Each number is 50 + 12 x the weight over the matrix's rms, rounded and kept within 0 to 99. Layers, rows and columns count from 0.

# up: layer 5 MLP up, 1344x224, rms 0.0551, rows 538-568, columns 112-223
# down: layer 5 MLP down (transposed), 1344x224, rms 0.0551, rows 538-568, columns 112-223
up538:69 51 29 51 33 45 37 40 25 35 39 52 53 47 49 37 44 41 76 49 54 64 56 29 51 68 45 37 30 62 80 55 48 53 47 36 61 23 43 45 64 53 26 34 37 49 38 51 52 47 38 52 39 51 27 47 69 45 48 61 60 42 43 60 42 27 62 56 42 38 46 43 64 59 50 43 55 34 41 26 46 58 50 71 59 37 40 63 53 51 58 62 41 45 55 49 58 53 49 83 49 59 39 45 37 63 46 48 46 30 33 35
down538:40 42 45 56 35 50 50 53 51 19 78 66 61 57 40 59 64 34 41 83 29 42 81 45 54 40 63 38 48 71 29 67 44 51 43 62 45 48 53 45 31 46 62 38 58 37 35 36 68 60 38 58 39 43 55 35 47 74 51 61 48 35 44 42 58 58 25 41 53 36 35 63 49 75 59 38 58 58 51 63 50 44 61 90 43 40 40 70 48 54 72 55 50 35 84 17 67 49 42 42 24 53 50 57 45 48 63 28 40 49 50 64
up539:34 30 71 53 48 47 51 68 39 53 44 67 64 70 61 42 51 61 40 42 50 46 66 63 59 49 63 65 59 53 76 36 43 41 69 46 44 53 32 32 44 38 55 33 55 54 36 34 79 44 47 57 49 30 52 69 54 31 69 52 51 47 40 51 64 34 52 59 69 46 45 35 57 71 43 29 55 42 66 57 56 53 56 32 62 69 47 24 71 56 66 41 47 36 24 44 55 56 33 27 48 53 31 45 52 78 77 57 50 58 32 63
down539:58 37 40 52 19 41 48 62 26 34 61 43 30 62 81 57 74 60 59 43 33 50 72 57 40 58 66 34 47 49 42 41 50 44 31 53 50 58 29 37 61 45 56 34 68 41 32 35 71 36 59 56 64 28 72 42 66 64 45 41 49 41 52 50 26 48 51 38 56 39 65 45 42 42 30 34 58 48 19 40 44 49 39 43 60 47 61 38 65 58 68 55 57 45 60 59 71 57 47 53 74 63 42 43 67 58 42 74 48 52 77 82
up540:46 52 66 40 73 54 31 62 53 39 39 48 63 56 59 62 46 54 30 38 44 46 39 54 57 34 48 56 65 41 52 52 45 52 50 52 54 72 55 41 72 69 43 54 51 40 45 41 54 35 70 37 47 30 34 43 66 57 51 49 41 36 38 35 43 77 44 66 48 53 27 45 52 61 49 65 52 33 37 51 54 48 54 49 29 49 39 45 39 61 47 42 51 43 60 60 46 56 35 29 56 42 68 41 52 46 37 35 48 36 29 50
down540:41 47 49 42 49 50 49 45 62 41 56 48 57 54 35 48 46 56 68 50 64 57 48 44 31 46 60 65 37 48 49 55 72 72 41 42 48 52 47 46 49 41 40 57 61 48 34 30 54 65 48 60 65 65 36 60 48 73 54 63 48 26 43 40 46 55 43 45 41 33 60 46 60 51 42 45 66 40 41 50 64 51 50 49 66 46 64 56 53 72 52 49 46 53 46 58 45 56 46 60 23 69 56 45 61 49 60 66 46 38 25 63
up541:42 65 68 31 60 46 37 48 61 42 47 58 48 47 51 37 32 57 36 44 50 62 54 44 50 59 14 64 57 59 45 55 54 79 65 47 47 59 74 49 65 45 32 50 45 16 36 37 57 42 64 54 60 35 18 70 59 36 60 44 29 49 59 52 49 16 51 41 66 44 44 50 58 69 26 53 55 46 21 39 59 64 33 66 62 50 48 60 44 64 55 54 39 38 61 45 37 72 58 37 65 43 25 52 59 52 50 68 27 62 41 49
down541:71 28 49 83 55 38 27 51 54 69 48 54 45 25 48 51 52 67 52 38 50 51 65 45 60 59 65 37 48 21 50 62 55 43 42 35 38 31 40 46 50 90 66 31 61 36 63 70 56 56 59 40 41 34 52 68 52 51 57 48 53 54 37 36 64 48 51 50 48 47 56 69 44 59 58 57 30 39 42 54 45 56 37 56 55 56 69 59 58 62 44 64 67 35 50 45 63 40 23 67 45 45 42 50 36 47 53 38 50 62 49 60
up542:64 53 48 61 37 50 47 31 57 49 52 62 54 44 48 30 44 45 75 54 35 69 55 45 53 57 69 58 48 44 46 37 51 42 58 43 46 58 58 45 67 50 41 59 54 30 67 53 74 62 36 70 44 70 38 52 43 34 45 52 42 30 53 29 37 50 62 23 51 55 52 45 61 64 46 37 55 48 43 45 61 42 50 45 43 61 46 30 57 41 76 52 52 61 48 69 69 39 37 48 66 47 75 46 51 32 42 51 67 49 57 48
down542:51 46 54 54 64 51 55 48 45 59 70 36 48 37 50 47 65 44 50 58 74 54 67 59 51 51 61 38 46 55 46 39 69 52 55 35 71 36 35 72 48 43 51 42 71 59 45 69 55 57 30 61 56 79 62 49 66 72 53 47 71 48 75 46 77 58 62 58 58 46 40 44 56 51 69 41 54 64 38 61 22 57 31 39 66 47 43 47 43 80 46 69 46 40 40 50 53 60 54 57 32 68 43 54 51 43 41 31 48 66 17 47
up543:63 43 38 67 49 63 66 36 42 54 49 66 35 41 67 43 60 43 53 72 62 59 53 39 48 52 66 69 50 68 71 57 55 47 45 87 62 54 58 49 57 50 36 65 50 38 45 41 42 39 39 74 58 36 63 23 49 40 59 59 30 57 48 34 62 52 47 49 46 43 55 32 42 45 43 71 50 63 65 29 54 38 54 77 61 40 57 49 63 64 42 23 45 34 45 71 53 60 59 69 57 47 14 45 43 27 51 49 57 47 34 51
down543:35 53 56 62 69 41 48 42 67 66 58 46 52 54 37 36 62 59 53 42 52 45 63 51 46 68 54 34 46 55 51 61 61 34 53 58 39 46 52 43 25 51 49 54 47 54 57 46 64 44 46 50 16 50 41 60 46 51 45 57 45 31 76 53 42 45 38 48 35 45 46 58 71 73 53 25 65 46 75 25 57 45 56 44 36 65 42 34 54 44 28 72 47 57 32 45 67 47 44 73 52 54 44 45 33 68 48 66 59 53 55 32
up544:45 55 65 69 48 43 61 48 47 25 33 50 64 67 60 74 64 64 46 65 46 45 30 72 43 83 40 80 48 49 50 47 53 40 39 46 75 54 33 49 49 46 54 46 58 49 25 56 51 08 42 54 59 25 71 61 41 74 41 72 35 47 46 65 67 49 48 42 63 36 48 34 79 70 69 58 44 47 27 45 49 42 41 72 63 56 57 43 56 79 51 52 43 60 81 57 34 37 48 32 45 65 30 67 62 66 39 70 49 32 33 50
down544:63 34 65 53 50 51 31 20 67 64 32 43 25 61 43 54 48 62 39 31 42 38 62 50 46 61 12 58 47 57 56 45 49 47 71 57 49 37 66 54 52 64 63 58 31 38 36 55 64 31 45 62 54 19 50 47 49 27 38 39 50 47 66 66 47 32 28 37 33 39 25 68 61 66 69 47 50 58 50 66 51 58 28 45 64 66 41 72 37 69 69 61 43 31 59 68 47 53 51 63 53 40 54 47 51 62 62 67 63 40 02 53
up545:35 36 64 36 32 67 33 46 48 45 59 53 32 32 77 48 58 58 91 54 65 53 59 48 75 27 42 46 39 46 35 65 63 56 62 63 64 45 51 64 72 41 52 59 77 56 39 38 47 52 48 27 59 54 32 38 68 58 35 50 55 50 67 66 58 40 30 69 81 69 48 52 61 60 55 52 42 38 50 52 31 47 47 51 57 48 62 43 39 42 64 48 63 45 36 32 39 45 69 41 41 63 41 47 38 48 62 25 76 64 44 62
down545:22 01 51 22 34 47 60 55 46 41 59 46 65 34 77 63 79 39 47 56 53 70 61 55 63 50 52 53 34 57 57 65 68 34 40 45 44 52 28 68 51 25 38 25 57 59 45 39 59 72 50 47 75 46 34 57 55 45 13 36 40 40 38 42 63 41 39 75 67 79 56 40 55 61 74 47 41 73 23 39 50 34 29 57 56 54 55 34 56 50 46 50 45 49 51 15 57 70 75 48 70 38 45 39 38 38 51 18 63 55 82 66
up546:60 74 64 74 33 54 46 61 49 32 59 58 52 47 60 48 66 55 55 34 57 49 51 36 61 56 40 59 48 31 41 46 42 38 40 54 55 42 45 62 37 36 54 60 59 46 53 78 59 49 58 71 60 49 62 48 36 54 48 59 56 63 46 55 60 61 55 54 52 29 58 62 50 78 51 52 54 31 75 36 58 54 53 47 46 39 37 41 75 44 71 50 50 43 60 39 55 52 46 32 36 34 41 51 61 49 59 41 67 42 48 47
down546:55 73 62 57 56 43 53 39 75 48 63 50 43 65 33 38 32 56 55 35 41 60 52 62 54 57 52 59 47 79 38 52 50 50 37 33 55 35 52 52 61 38 49 53 39 50 59 51 40 55 38 38 50 53 39 57 55 31 45 41 34 41 41 71 51 46 54 28 37 48 42 63 57 55 42 73 32 68 58 60 67 70 39 63 53 61 63 34 63 48 36 45 52 69 64 68 49 73 63 37 43 42 53 42 53 50 47 52 54 49 74 60
up547:64 44 66 37 52 52 59 63 36 39 54 48 48 33 38 65 45 32 49 54 48 54 47 64 52 41 65 27 58 57 61 47 42 54 41 59 57 64 55 50 81 53 37 52 45 51 51 35 49 48 54 49 34 53 51 52 68 24 41 32 54 43 44 64 57 38 18 61 27 68 47 59 56 51 49 56 32 47 43 48 48 49 54 48 42 44 45 56 54 40 53 33 45 51 68 42 46 49 98 64 23 44 47 56 57 34 59 34 53 69 75 40
down547:37 50 74 42 36 79 54 49 51 49 47 55 35 29 66 42 53 52 49 45 39 54 48 57 44 70 38 60 44 39 42 39 61 39 63 69 63 49 46 59 51 41 50 56 36 63 56 33 64 46 44 40 60 35 67 51 39 42 45 72 48 59 66 63 58 40 69 60 32 42 71 43 57 53 53 70 30 66 44 70 47 71 45 40 59 46 35 60 39 30 50 37 68 40 42 47 49 42 74 59 48 60 60 35 55 31 55 49 51 68 55 25
up548:53 70 56 39 60 47 29 47 59 40 29 37 57 42 42 55 54 66 67 59 65 41 65 48 46 61 48 48 33 42 48 42 48 54 54 49 40 60 35 60 30 51 38 57 64 39 62 56 43 59 56 63 45 52 68 33 72 33 64 56 48 70 41 44 55 61 43 48 18 75 41 39 74 51 47 70 55 40 61 58 40 31 48 66 42 42 34 42 69 35 51 49 68 49 77 41 63 64 45 39 72 68 42 45 28 63 37 64 77 41 34 46
down548:87 38 51 15 57 43 34 41 67 46 41 32 57 52 30 57 58 43 47 55 51 56 54 46 50 48 39 21 29 60 59 69 52 47 37 46 35 58 45 73 40 51 56 64 66 50 33 59 41 44 41 39 51 46 81 42 57 52 45 55 49 44 49 54 60 61 52 47 43 48 52 40 46 58 35 43 41 50 64 40 50 11 45 52 29 47 29 59 47 48 56 56 44 64 39 38 53 31 49 56 41 71 38 48 20 52 58 37 50 46 46 55
up549:50 56 69 52 42 65 59 57 24 51 27 56 47 32 53 42 48 53 42 20 54 50 52 38 39 50 55 63 47 37 51 31 62 55 63 54 59 44 43 52 58 29 46 58 59 48 48 61 40 52 62 54 58 54 43 72 60 67 68 42 17 64 70 66 50 33 60 60 48 61 41 28 47 41 40 24 51 64 40 50 67 56 30 51 55 74 44 68 25 46 60 63 62 66 61 68 54 54 54 61 30 54 66 60 42 45 67 57 64 47 29 42
down549:54 39 70 63 41 39 70 72 41 54 45 45 60 49 46 40 71 40 58 34 46 50 66 37 28 33 27 59 40 58 45 41 70 45 31 47 67 56 44 64 45 28 53 37 34 62 23 45 37 69 47 50 77 33 38 52 59 41 30 48 50 49 60 50 56 46 77 49 53 44 53 70 53 42 81 43 22 29 61 66 59 46 22 49 55 65 63 72 29 64 42 44 53 49 47 40 60 67 59 40 44 33 54 58 60 63 29 45 52 68 40 52
up550:25 49 58 51 34 67 78 50 69 50 72 52 44 71 61 60 56 49 58 38 48 39 61 42 33 48 52 54 42 40 42 27 44 67 47 60 82 50 37 83 37 52 54 73 42 22 38 49 42 51 57 54 45 38 38 48 65 38 28 34 35 27 52 48 60 42 51 37 36 53 36 70 47 71 35 65 53 59 67 42 49 52 49 51 54 51 48 52 75 60 59 64 51 66 58 44 55 48 55 40 68 49 33 50 57 44 53 47 38 57 59 44
down550:39 56 58 56 40 46 46 38 51 60 55 52 75 40 62 36 70 57 48 58 59 49 47 54 57 50 34 58 53 39 61 56 63 48 53 28 69 48 47 46 32 70 51 52 50 37 67 48 56 55 38 32 65 32 62 53 72 50 39 38 51 44 72 49 33 60 65 64 85 73 52 33 70 47 75 46 43 51 49 50 64 54 56 42 57 62 78 36 45 37 50 47 57 43 46 59 44 68 75 57 48 53 54 41 41 50 59 38 51 45 57 43
up551:67 21 66 62 46 29 56 60 26 61 47 53 78 58 67 50 51 57 62 47 61 42 51 56 26 56 72 23 83 57 41 40 61 54 58 41 73 42 58 32 45 27 45 41 61 61 44 58 32 31 45 65 42 36 71 51 32 47 55 54 42 66 59 57 37 51 48 56 45 46 50 49 44 59 42 38 51 51 46 52 53 59 40 47 70 57 62 53 57 60 53 60 55 59 34 66 43 66 52 49 57 48 72 60 43 60 74 51 61 48 44 41
down551:41 65 65 66 33 42 47 52 76 40 42 42 27 48 43 48 46 47 42 67 74 52 51 59 49 40 54 44 64 76 41 46 29 62 48 56 44 53 56 56 36 65 46 48 41 49 28 45 38 65 48 38 56 44 55 30 47 49 47 54 50 50 62 37 51 42 31 49 39 34 57 47 37 32 38 55 57 36 59 37 36 48 55 61 59 73 43 43 48 26 46 43 55 50 82 56 46 44 41 30 33 47 37 58 65 58 42 37 38 48 53 49
up552:69 28 44 47 54 68 35 74 38 21 19 66 39 52 51 43 61 40 38 44 47 64 51 67 39 73 27 49 42 51 47 47 49 58 33 56 60 85 68 58 64 43 62 48 69 60 57 51 33 62 54 60 31 52 43 48 43 41 63 47 59 57 47 80 50 70 26 53 45 56 69 63 23 54 59 55 53 50 64 38 35 52 59 66 54 60 49 55 54 62 56 34 42 47 58 59 68 47 56 34 34 74 50 61 60 47 58 43 57 51 59 51
down552:64 45 54 45 36 63 74 52 66 23 47 62 42 36 37 59 56 53 43 59 27 35 39 47 46 53 58 50 34 58 57 60 32 39 55 44 61 54 58 54 59 54 45 55 38 51 43 47 37 36 41 65 57 54 55 44 39 58 72 46 40 53 49 49 56 62 46 61 35 41 64 71 51 60 40 50 56 64 66 51 34 46 60 35 46 56 40 56 38 41 47 50 45 55 51 60 53 54 59 22 37 69 41 57 49 37 62 46 61 70 58 35
up553:38 50 43 49 57 50 49 38 55 31 67 62 53 50 37 53 56 65 43 39 70 65 41 59 46 58 51 45 63 60 47 63 58 52 51 60 68 37 34 46 59 32 46 38 46 50 61 39 39 49 46 49 60 64 71 54 56 39 53 56 28 51 44 60 50 54 61 52 54 75 35 67 55 63 38 71 51 54 40 53 43 49 43 75 65 49 50 41 52 60 48 45 41 38 49 36 63 67 65 60 67 73 75 44 51 54 69 56 57 52 48 58
down553:59 52 58 49 52 37 58 51 34 72 35 43 47 42 54 50 56 38 52 42 49 38 51 64 58 41 36 69 51 60 49 60 44 52 51 42 47 59 57 56 26 51 32 56 54 34 39 50 47 63 49 47 30 56 40 58 43 41 53 41 51 39 50 59 64 49 39 51 54 46 54 25 47 54 51 58 53 38 69 45 53 47 55 31 51 55 33 63 45 48 48 64 43 57 50 55 39 51 60 54 54 39 31 40 50 50 31 53 55 71 44 38
up554:76 36 50 54 52 40 65 64 42 67 47 78 31 46 49 64 48 70 46 52 31 75 51 48 30 47 33 54 38 58 56 52 38 19 72 39 50 12 50 56 40 45 40 41 26 53 25 80 61 40 29 40 31 29 55 61 62 41 45 65 52 36 48 52 18 38 48 29 69 39 46 47 65 55 53 59 65 62 42 42 63 38 33 59 35 52 52 49 53 43 64 38 60 40 42 48 47 35 35 53 24 40 56 47 77 65 50 51 51 43 52 72
down554:67 44 33 25 54 26 55 39 52 40 58 49 28 48 44 46 53 51 49 66 65 57 60 50 57 56 43 68 34 55 44 68 39 49 71 55 70 20 65 44 58 62 59 67 46 53 37 57 50 48 65 41 54 49 55 19 58 38 24 60 59 52 50 87 45 64 62 52 58 75 46 56 38 54 46 54 50 59 61 58 49 20 64 39 45 53 39 64 39 41 68 36 65 58 44 64 50 58 26 38 66 69 30 43 61 59 25 53 47 35 21 19
up555:39 56 59 50 37 58 57 72 60 56 57 45 50 31 66 47 52 53 36 54 49 60 64 32 28 68 48 64 38 33 54 52 52 33 48 54 74 35 59 34 61 63 34 46 62 37 54 66 40 59 70 70 35 22 50 39 57 59 57 54 36 66 43 51 57 62 30 45 52 36 41 47 63 60 39 43 44 46 65 35 61 31 63 58 44 55 38 40 50 62 43 64 50 29 99 25 51 50 55 61 64 50 32 55 52 48 34 41 36 24 62 58
down555:57 46 61 43 41 33 71 44 50 40 50 51 45 52 34 45 28 53 40 63 51 37 39 82 51 44 18 35 60 52 49 39 53 57 42 57 50 64 66 35 41 57 35 34 36 44 61 50 66 72 39 49 60 51 26 59 42 44 30 61 36 55 45 64 39 60 59 51 40 60 60 40 35 57 47 52 41 38 53 44 35 57 60 43 49 37 51 58 49 60 45 42 29 47 48 65 51 45 57 54 51 73 52 55 57 58 33 36 61 60 39 41
up556:32 68 45 22 51 46 48 64 48 65 58 41 33 67 63 39 49 41 75 57 53 46 57 65 68 45 56 59 76 60 54 53 40 42 31 46 54 57 48 44 48 63 34 56 21 64 58 06 56 31 74 17 64 23 30 38 30 40 65 44 64 43 53 72 72 48 42 80 56 53 55 71 65 37 55 49 26 66 68 64 64 52 58 41 44 38 55 51 32 72 52 51 49 63 55 45 38 57 51 54 67 56 53 63 36 46 58 36 69 52 53 53
down556:56 61 50 51 55 36 12 56 45 56 53 56 19 40 48 43 44 45 37 58 56 37 62 36 37 50 62 52 55 58 45 53 72 56 54 51 55 42 39 55 38 47 47 54 28 41 53 28 34 62 62 45 44 27 59 29 53 45 44 64 33 50 38 33 61 41 55 41 39 56 46 60 54 55 27 64 62 53 54 41 46 45 37 47 42 56 64 37 51 61 57 45 51 54 70 55 46 41 42 70 47 26 72 62 37 36 35 51 51 47 80 49
up557:70 48 67 60 42 50 34 54 39 36 33 50 21 48 57 48 45 55 58 73 33 51 43 34 43 50 40 57 65 61 76 55 33 70 33 57 47 42 22 40 65 74 57 46 48 53 57 40 52 55 61 72 65 52 43 59 61 53 54 86 37 57 50 43 47 33 45 49 38 60 45 46 26 57 57 52 39 40 83 55 56 36 54 36 38 67 47 38 53 47 42 34 43 53 41 22 16 63 61 43 34 73 22 54 58 65 58 58 89 55 45 50
down557:49 53 47 70 29 60 38 51 51 63 33 57 33 65 58 54 31 57 67 45 24 41 05 57 48 35 59 34 65 57 59 54 31 60 47 41 54 48 41 60 75 51 68 46 49 62 44 54 49 35 60 61 55 50 52 57 62 48 17 62 55 64 48 27 38 52 49 66 34 33 64 58 66 57 46 69 52 75 72 65 55 56 38 63 56 53 53 57 59 53 67 61 47 49 54 40 37 48 53 49 44 55 37 58 41 71 59 57 59 40 63 42
up558:50 80 39 67 41 64 66 47 36 36 38 36 38 36 76 37 22 54 67 63 37 49 54 67 44 28 68 40 53 45 64 44 44 73 18 56 50 55 49 70 50 30 45 51 72 35 43 67 50 35 60 45 55 72 50 43 66 45 29 65 36 41 32 60 33 85 51 46 55 44 57 37 55 50 27 45 60 40 61 56 59 39 33 41 32 49 74 49 62 58 52 47 58 57 58 51 64 49 63 55 47 65 56 39 50 48 56 47 43 48 50 45
down558:49 39 52 62 45 82 58 50 35 42 49 87 46 50 71 29 14 58 62 57 47 43 51 43 21 56 50 74 50 54 72 64 53 54 35 68 63 23 72 49 35 50 34 12 69 60 50 33 43 38 65 47 45 58 55 52 46 64 47 32 65 50 55 32 27 60 43 23 52 37 38 23 33 47 35 36 57 53 51 46 74 58 31 63 60 61 75 61 46 60 66 38 72 31 56 46 77 40 52 48 48 74 44 34 65 30 63 52 56 77 44 48
up559:62 60 46 47 69 67 60 53 39 39 36 73 69 59 18 47 55 43 39 42 50 44 47 59 50 41 41 62 38 55 59 39 40 49 39 50 29 65 47 64 26 33 46 48 57 42 48 52 59 53 37 50 48 56 56 57 47 65 54 55 62 62 55 44 55 41 48 64 54 56 43 45 37 60 43 70 56 37 41 42 67 47 53 71 58 73 53 41 53 75 54 54 59 70 53 50 49 60 50 50 51 43 41 60 41 41 39 73 55 33 34 62
down559:55 55 48 57 44 52 51 46 48 58 56 57 43 65 44 60 47 54 47 65 41 44 51 42 60 49 46 48 50 46 32 52 46 51 45 61 56 55 54 40 51 46 47 70 53 62 45 48 18 32 54 62 35 42 49 36 31 28 51 51 43 46 59 38 67 56 40 40 47 40 45 49 52 56 56 46 42 67 51 44 45 54 47 43 31 37 67 44 56 44 64 43 55 41 48 52 47 56 41 53 53 48 58 55 33 54 56 48 61 48 36 64
up560:38 43 58 46 51 70 44 49 56 45 52 45 43 61 58 83 55 50 70 49 74 58 36 61 62 48 21 44 42 32 47 56 68 71 61 33 70 55 66 47 75 27 32 43 51 43 53 58 35 55 64 43 52 46 62 54 55 24 60 34 44 58 41 42 47 53 40 56 65 29 37 36 36 59 56 53 45 35 58 46 49 38 47 37 49 26 37 32 52 41 52 65 50 18 55 30 47 47 36 61 41 55 63 63 62 65 62 67 55 44 74 48
down560:66 43 64 39 47 36 38 46 56 68 67 49 39 47 39 48 63 60 54 64 47 54 51 43 57 55 36 62 50 66 47 54 65 66 34 63 37 52 68 57 39 30 54 42 63 44 83 51 37 46 46 64 58 59 75 29 37 40 41 48 60 60 60 69 61 53 41 55 63 66 64 29 57 41 65 27 48 42 48 63 52 68 56 50 23 55 51 49 40 22 52 35 68 41 45 32 60 28 76 56 65 41 65 36 55 63 83 53 41 57 52 59
up561:49 39 38 59 41 41 44 42 50 50 67 37 57 36 47 54 43 57 28 68 73 63 50 38 56 52 46 74 63 47 50 81 32 40 57 56 32 41 49 60 28 42 25 61 63 48 44 66 61 57 40 46 58 31 45 26 43 46 44 36 35 37 48 19 65 45 34 57 46 70 64 61 60 56 66 33 37 43 45 44 50 38 43 23 65 26 46 58 57 55 55 54 73 43 70 36 30 55 40 49 23 63 37 39 44 45 43 68 51 33 61 56
down561:54 62 68 49 57 47 27 55 67 24 45 44 62 73 34 59 41 60 51 48 72 43 58 44 55 37 31 46 36 56 65 49 56 49 60 51 46 50 57 55 41 28 45 24 27 51 56 59 76 55 58 50 65 67 49 56 67 67 52 47 77 47 59 43 38 64 57 41 48 44 61 37 54 60 36 47 37 48 62 43 44 55 83 49 53 63 43 41 80 39 44 58 48 69 40 46 53 56 56 53 49 50 25 34 47 55 41 47 53 53 43 40
up562:45 31 43 50 58 41 43 47 47 41 69 49 54 44 63 38 65 74 35 78 58 51 66 56 38 56 33 61 49 60 38 40 51 58 54 40 44 60 46 78 43 60 58 41 70 61 48 30 55 65 28 55 68 35 54 62 21 50 28 36 67 53 65 52 90 57 36 37 41 46 44 50 40 70 52 71 45 66 68 49 63 35 38 51 54 37 67 49 43 40 43 36 60 31 59 43 66 51 55 37 41 63 71 78 43 63 56 55 43 39 33 39
down562:56 60 58 41 63 25 32 73 66 70 39 58 49 61 56 50 51 18 65 25 40 56 19 48 54 75 30 79 43 30 63 37 30 73 69 68 66 60 49 58 47 42 37 68 58 46 66 44 63 35 49 41 36 25 41 57 45 45 53 53 58 68 45 39 24 56 48 55 49 35 55 40 49 44 66 45 48 58 13 55 56 34 47 54 55 84 34 83 53 71 44 40 39 44 48 35 37 45 54 58 43 55 61 57 54 57 47 48 54 51 41 37
up563:59 61 49 67 53 18 45 39 48 38 51 72 67 12 71 54 54 50 62 08 33 69 36 60 69 39 31 50 52 41 52 38 44 52 58 49 35 33 36 51 62 42 56 56 29 53 43 60 46 61 49 55 67 69 56 59 45 56 25 61 46 19 74 43 51 59 40 46 81 48 41 73 41 38 45 74 47 40 42 51 43 69 44 60 49 45 44 53 40 44 62 56 56 39 48 56 54 56 52 54 36 42 49 48 71 32 61 46 54 55 68 48
down563:44 56 47 64 68 66 56 67 48 40 48 50 64 77 34 49 64 46 61 48 57 47 65 40 36 50 44 47 52 42 48 53 42 45 51 64 49 74 46 37 48 60 54 54 48 46 54 50 66 67 40 69 49 22 37 64 45 51 58 39 45 42 67 47 42 41 50 44 31 42 25 56 41 57 84 24 44 43 83 74 68 47 67 63 61 46 34 46 57 50 64 33 36 33 54 63 36 38 49 54 55 39 41 60 42 55 30 51 38 43 57 32
up564:48 40 48 67 36 59 51 40 44 47 54 50 47 51 50 50 47 42 43 44 40 50 41 60 58 54 34 65 69 54 53 80 38 57 46 68 69 34 45 47 56 43 28 71 46 53 54 60 45 51 59 45 41 44 60 57 51 38 61 42 57 60 38 72 60 54 30 73 64 31 55 32 42 42 52 53 43 52 51 49 58 49 32 31 40 33 58 52 48 44 60 74 45 48 54 61 50 50 47 62 43 38 46 54 41 70 51 53 49 54 34 75
down564:55 42 47 38 28 50 33 52 53 58 54 55 63 34 45 72 22 37 32 54 53 52 49 52 53 63 38 49 37 50 15 59 46 63 64 64 64 47 57 46 38 46 43 49 42 52 53 59 63 28 36 39 72 32 66 55 65 33 74 61 41 50 27 41 57 55 45 69 58 45 57 60 51 58 51 67 57 52 36 59 58 37 43 55 37 56 50 58 33 69 46 67 54 32 58 59 62 45 48 53 77 49 47 46 63 48 63 67 25 60 40 46
up565:41 64 70 83 60 64 65 69 51 44 31 56 48 64 45 56 47 54 49 47 50 54 41 40 44 52 52 57 45 54 46 40 77 33 37 62 38 56 35 47 61 33 40 76 63 41 67 55 43 39 58 76 45 47 61 44 61 49 48 65 55 59 64 49 70 58 48 54 69 53 57 60 54 75 56 35 25 51 44 53 52 46 64 33 37 33 40 57 45 52 53 63 73 61 47 56 49 53 58 61 39 49 43 51 50 63 64 26 60 53 49 45
down565:32 51 81 59 54 42 45 54 37 52 69 63 59 55 49 75 50 20 54 50 78 53 57 52 44 51 45 26 61 34 47 53 38 60 35 36 55 34 53 43 36 23 27 24 48 52 55 62 26 64 66 49 36 66 35 59 53 65 38 56 46 51 58 47 70 61 27 37 69 40 50 48 47 74 66 61 49 35 63 38 57 47 30 44 63 60 32 55 52 51 52 67 52 58 40 48 81 19 51 72 33 38 49 52 47 42 53 44 64 33 48 49
up566:47 47 68 44 28 44 41 48 41 52 31 18 49 54 65 40 49 50 52 37 52 45 33 55 71 44 51 50 70 37 54 58 25 52 47 50 55 52 63 29 74 67 48 34 67 53 54 65 54 56 55 72 56 40 67 23 34 48 36 50 53 72 41 43 37 47 51 43 37 59 59 63 48 53 60 42 57 34 36 60 36 38 56 35 67 51 50 35 76 45 47 41 67 56 44 51 55 50 48 48 55 43 54 62 50 49 50 63 38 70 51 41
down566:32 53 55 35 37 62 30 50 58 58 44 47 69 42 55 41 51 42 61 80 52 17 37 76 35 25 44 53 49 39 48 44 47 68 52 51 51 44 31 59 56 44 35 66 48 53 46 37 48 47 43 43 29 43 60 47 45 35 53 55 65 52 47 40 38 61 30 59 45 70 31 48 64 36 45 58 62 40 40 55 34 79 33 63 57 51 58 67 41 45 45 61 50 58 60 52 37 65 44 73 46 62 40 43 32 72 47 47 58 72 42 74
up567:61 45 57 34 41 61 37 35 34 60 61 40 58 28 50 21 59 48 50 48 58 36 44 39 30 54 49 53 50 51 50 51 55 44 44 29 73 38 67 54 65 71 38 45 54 41 48 53 63 41 50 44 57 53 35 41 50 54 32 54 44 38 42 52 59 45 66 45 35 61 72 44 50 66 36 37 40 58 60 46 56 47 69 68 50 41 45 32 50 45 36 63 36 42 43 50 37 47 60 51 50 51 53 53 41 52 51 65 62 66 43 64
down567:50 63 59 71 48 49 53 39 58 38 47 62 47 37 68 52 51 49 29 43 64 46 52 45 60 47 44 38 51 37 65 57 29 57 65 54 39 64 59 51 58 48 58 65 47 58 69 36 52 63 51 58 50 34 60 66 51 63 53 48 63 64 33 55 58 66 47 60 64 43 24 68 64 56 39 59 62 47 57 25 56 75 41 50 55 45 26 64 50 33 70 49 48 61 43 51 61 49 50 49 67 36 40 51 40 49 51 48 31 32 50 46
up568:64 47 36 13 42 47 66 46 45 52 55 67 62 57 64 46 53 59 25 54 46 55 39 50 55 54 50 43 62 70 58 48 57 69 32 61 11 69 56 46 38 49 54 64 50 65 60 51 54 60 54 32 63 55 47 67 49 48 42 68 31 58 33 61 69 64 55 78 63 56 39 66 43 41 48 31 39 46 49 49 46 69 48 49 46 41 26 40 44 32 53 55 53 54 67 54 37 63 33 48 40 38 52 48 55 67 66 41 66 50 58 45
down568:40 44 53 32 41 49 67 52 51 55 59 57 35 54 60 54 44 52 64 53 55 51 47 50 58 57 51 56 44 55 66 33 50 38 37 37 48 46 26 22 41 20 58 43 42 37 44 41 35 45 57 58 32 54 47 37 57 30 61 56 43 63 72 66 51 51 44 40 40 38 54 29 55 52 53 53 47 66 51 57 51 52 55 40 76 30 58 65 65 43 34 41 48 58 45 43 67 56 47 26 45 41 51 63 35 42 63 49 59 49 43 42